Weights of a small GPT-style language model, trained from scratch on English Wikipedia: shifted keys, capped logits.
Each number is 200 + 20 x the weight over its row's rms, rounded and kept within 0 to 999. Layers, rows and columns count from 0. The size before them is the row's rms in percent of the matrix's.

# layer 8 attention output (transposed), 64x64, rms 0.153, rows 20-30, columns 0-63
090,181,217,202,163,230,214,223,199,184,212,186,235,201,204,216,236,174,170,208,210,193,194,219,193,180,179,221,189,176,172,241,224,211,211,167,211,223,214,189,193,241,211,162,181,223,229,216,210,222,195,189,186,187,220,202,236,190,206,189,196,175,197,198,194
100,233,179,156,195,169,225,200,208,201,190,185,196,198,183,198,209,200,219,208,217,164,201,237,219,193,188,221,256,238,207,189,203,188,188,182,202,204,224,212,212,212,219,215,200,228,183,214,167,194,202,193,197,221,207,240,179,238,179,207,209,219,170,205,193
100,200,177,170,185,265,223,202,191,234,234,173,198,199,191,197,205,205,185,192,212,182,194,224,207,215,177,217,169,172,207,198,226,166,196,193,176,170,194,166,223,204,202,214,207,183,194,189,208,188,209,184,225,245,212,207,224,209,173,180,185,210,182,197,192
104,198,178,196,187,186,237,204,183,204,225,174,218,194,176,221,240,173,212,187,198,206,224,203,192,219,220,229,191,207,207,193,226,200,197,168,211,193,199,216,202,175,209,214,171,146,168,198,228,185,202,192,179,235,205,237,229,169,201,205,175,192,193,225,210
117,188,246,189,211,177,166,223,175,208,226,176,201,181,201,201,182,174,220,208,217,198,218,231,210,203,196,235,210,184,238,183,202,200,208,187,236,187,187,198,200,191,221,214,186,216,207,221,199,197,211,212,200,233,162,210,221,177,209,213,179,160,200,152,210
099,219,223,182,172,164,254,164,195,154,189,197,218,192,200,181,204,232,218,189,208,222,210,177,202,199,179,161,227,175,190,206,206,191,211,222,210,224,180,199,181,198,179,202,204,176,188,180,190,218,184,188,182,218,204,197,185,207,168,197,187,172,225,192,231
098,201,196,223,213,181,221,227,161,214,209,177,198,195,188,223,189,186,183,197,187,167,225,186,199,188,221,204,186,173,195,207,196,188,157,202,201,235,174,160,169,195,228,192,208,216,170,218,170,204,211,183,205,239,170,175,199,206,202,182,188,171,208,164,206
096,211,180,184,223,181,212,212,206,215,181,190,224,204,178,196,202,188,229,212,205,235,157,238,228,187,197,224,238,214,206,191,177,206,207,186,169,198,193,192,173,235,211,196,218,134,191,230,221,198,194,186,221,203,185,182,194,206,225,196,201,202,201,202,227
100,195,169,210,207,219,189,220,233,232,191,221,191,178,233,224,188,224,233,177,207,226,184,235,167,176,180,215,212,196,191,214,158,198,189,186,194,225,176,218,219,185,202,213,182,206,200,211,197,186,211,249,193,172,227,205,196,202,197,212,185,185,238,207,189
107,218,198,193,218,198,226,235,186,217,187,261,204,183,213,182,204,197,202,195,231,214,221,194,156,150,190,217,199,202,179,202,188,170,228,211,184,176,213,235,209,224,180,210,207,153,210,214,199,224,210,203,177,200,187,189,221,212,213,200,214,202,182,193,188
106,232,220,188,227,234,209,221,174,180,228,200,198,215,196,186,208,197,197,212,206,194,228,183,229,195,208,188,204,172,183,187,218,217,201,196,211,188,177,205,212,178,208,160,227,216,212,198,189,215,205,164,144,210,204,178,236,229,213,191,236,227,223,212,211
# layer 8 attention value, 64x64, rms 0.157, rows 21-31, columns 0-63
104,196,200,205,227,199,228,194,214,206,190,204,174,226,162,207,220,200,207,184,219,221,201,218,185,180,187,209,197,208,176,220,203,247,202,204,206,234,224,222,238,198,208,233,222,211,180,180,242,203,205,201,185,202,225,231,202,247,174,198,201,210,178,161,209
110,198,222,196,193,210,228,195,246,179,217,227,198,208,185,182,235,171,211,197,189,219,233,216,190,169,203,178,201,176,182,225,187,201,190,194,181,219,214,229,217,216,216,193,158,182,198,175,172,188,206,189,192,211,203,210,184,208,216,221,169,143,221,202,189
099,233,224,173,195,216,216,207,182,191,232,221,173,188,206,175,201,197,157,198,191,200,183,215,193,158,202,197,180,190,176,209,167,248,192,208,206,207,176,223,231,197,163,197,183,182,179,199,192,192,199,193,188,184,178,151,188,183,194,220,215,197,170,195,210
118,217,172,171,176,191,210,196,180,202,189,213,200,203,205,256,246,188,208,249,183,175,178,194,204,185,192,191,151,220,197,180,203,222,204,189,177,218,183,216,233,177,194,196,186,185,188,210,202,189,210,175,201,199,211,189,218,193,182,250,202,201,220,180,192
111,220,214,242,206,218,193,201,196,201,197,169,191,186,204,142,207,174,153,231,185,201,216,192,209,214,204,217,207,248,200,189,216,243,217,194,220,196,191,179,171,174,200,179,189,226,206,211,172,205,202,229,214,220,229,212,211,195,186,210,218,215,192,188,208
098,219,201,196,224,211,229,179,212,190,191,205,210,198,172,226,225,204,157,225,196,196,206,221,189,216,237,218,184,214,222,200,221,200,210,171,169,240,171,189,245,201,214,209,197,179,194,189,210,204,197,192,213,211,214,197,207,138,189,212,193,219,204,238,190
100,217,211,205,201,176,184,222,223,183,192,196,160,218,251,233,192,228,173,189,188,182,208,177,196,188,180,224,186,231,202,197,190,203,207,213,216,196,224,190,221,146,200,183,217,196,223,164,211,172,212,191,174,201,191,225,185,211,202,187,197,193,195,225,160
102,212,202,189,196,207,207,210,194,201,176,194,191,205,205,179,197,172,202,174,193,173,177,178,194,251,204,218,212,200,150,160,214,192,196,238,206,175,219,237,219,180,231,212,183,193,176,212,214,192,201,204,234,192,214,164,204,201,224,175,174,203,235,209,202
114,218,196,168,223,214,186,245,191,186,216,179,174,212,211,212,192,197,190,186,187,188,206,221,198,195,169,193,199,179,216,183,169,194,201,197,221,180,206,193,187,192,219,183,215,213,191,206,194,187,169,177,220,218,214,213,176,198,168,155,139,193,234,192,237
103,169,193,222,235,212,216,207,214,197,208,195,202,188,205,232,203,217,188,200,191,200,204,187,183,194,213,205,228,235,217,226,228,207,195,174,191,201,199,225,197,245,174,177,192,225,204,200,213,178,184,219,178,198,187,202,197,174,223,228,158,194,213,177,265
102,172,192,195,202,175,184,240,193,201,229,210,166,180,195,172,201,213,160,186,214,179,191,238,166,224,162,202,158,180,222,181,215,197,180,219,210,194,216,184,202,208,187,211,185,209,199,206,232,201,191,203,186,197,188,211,224,238,232,179,233,195,192,203,201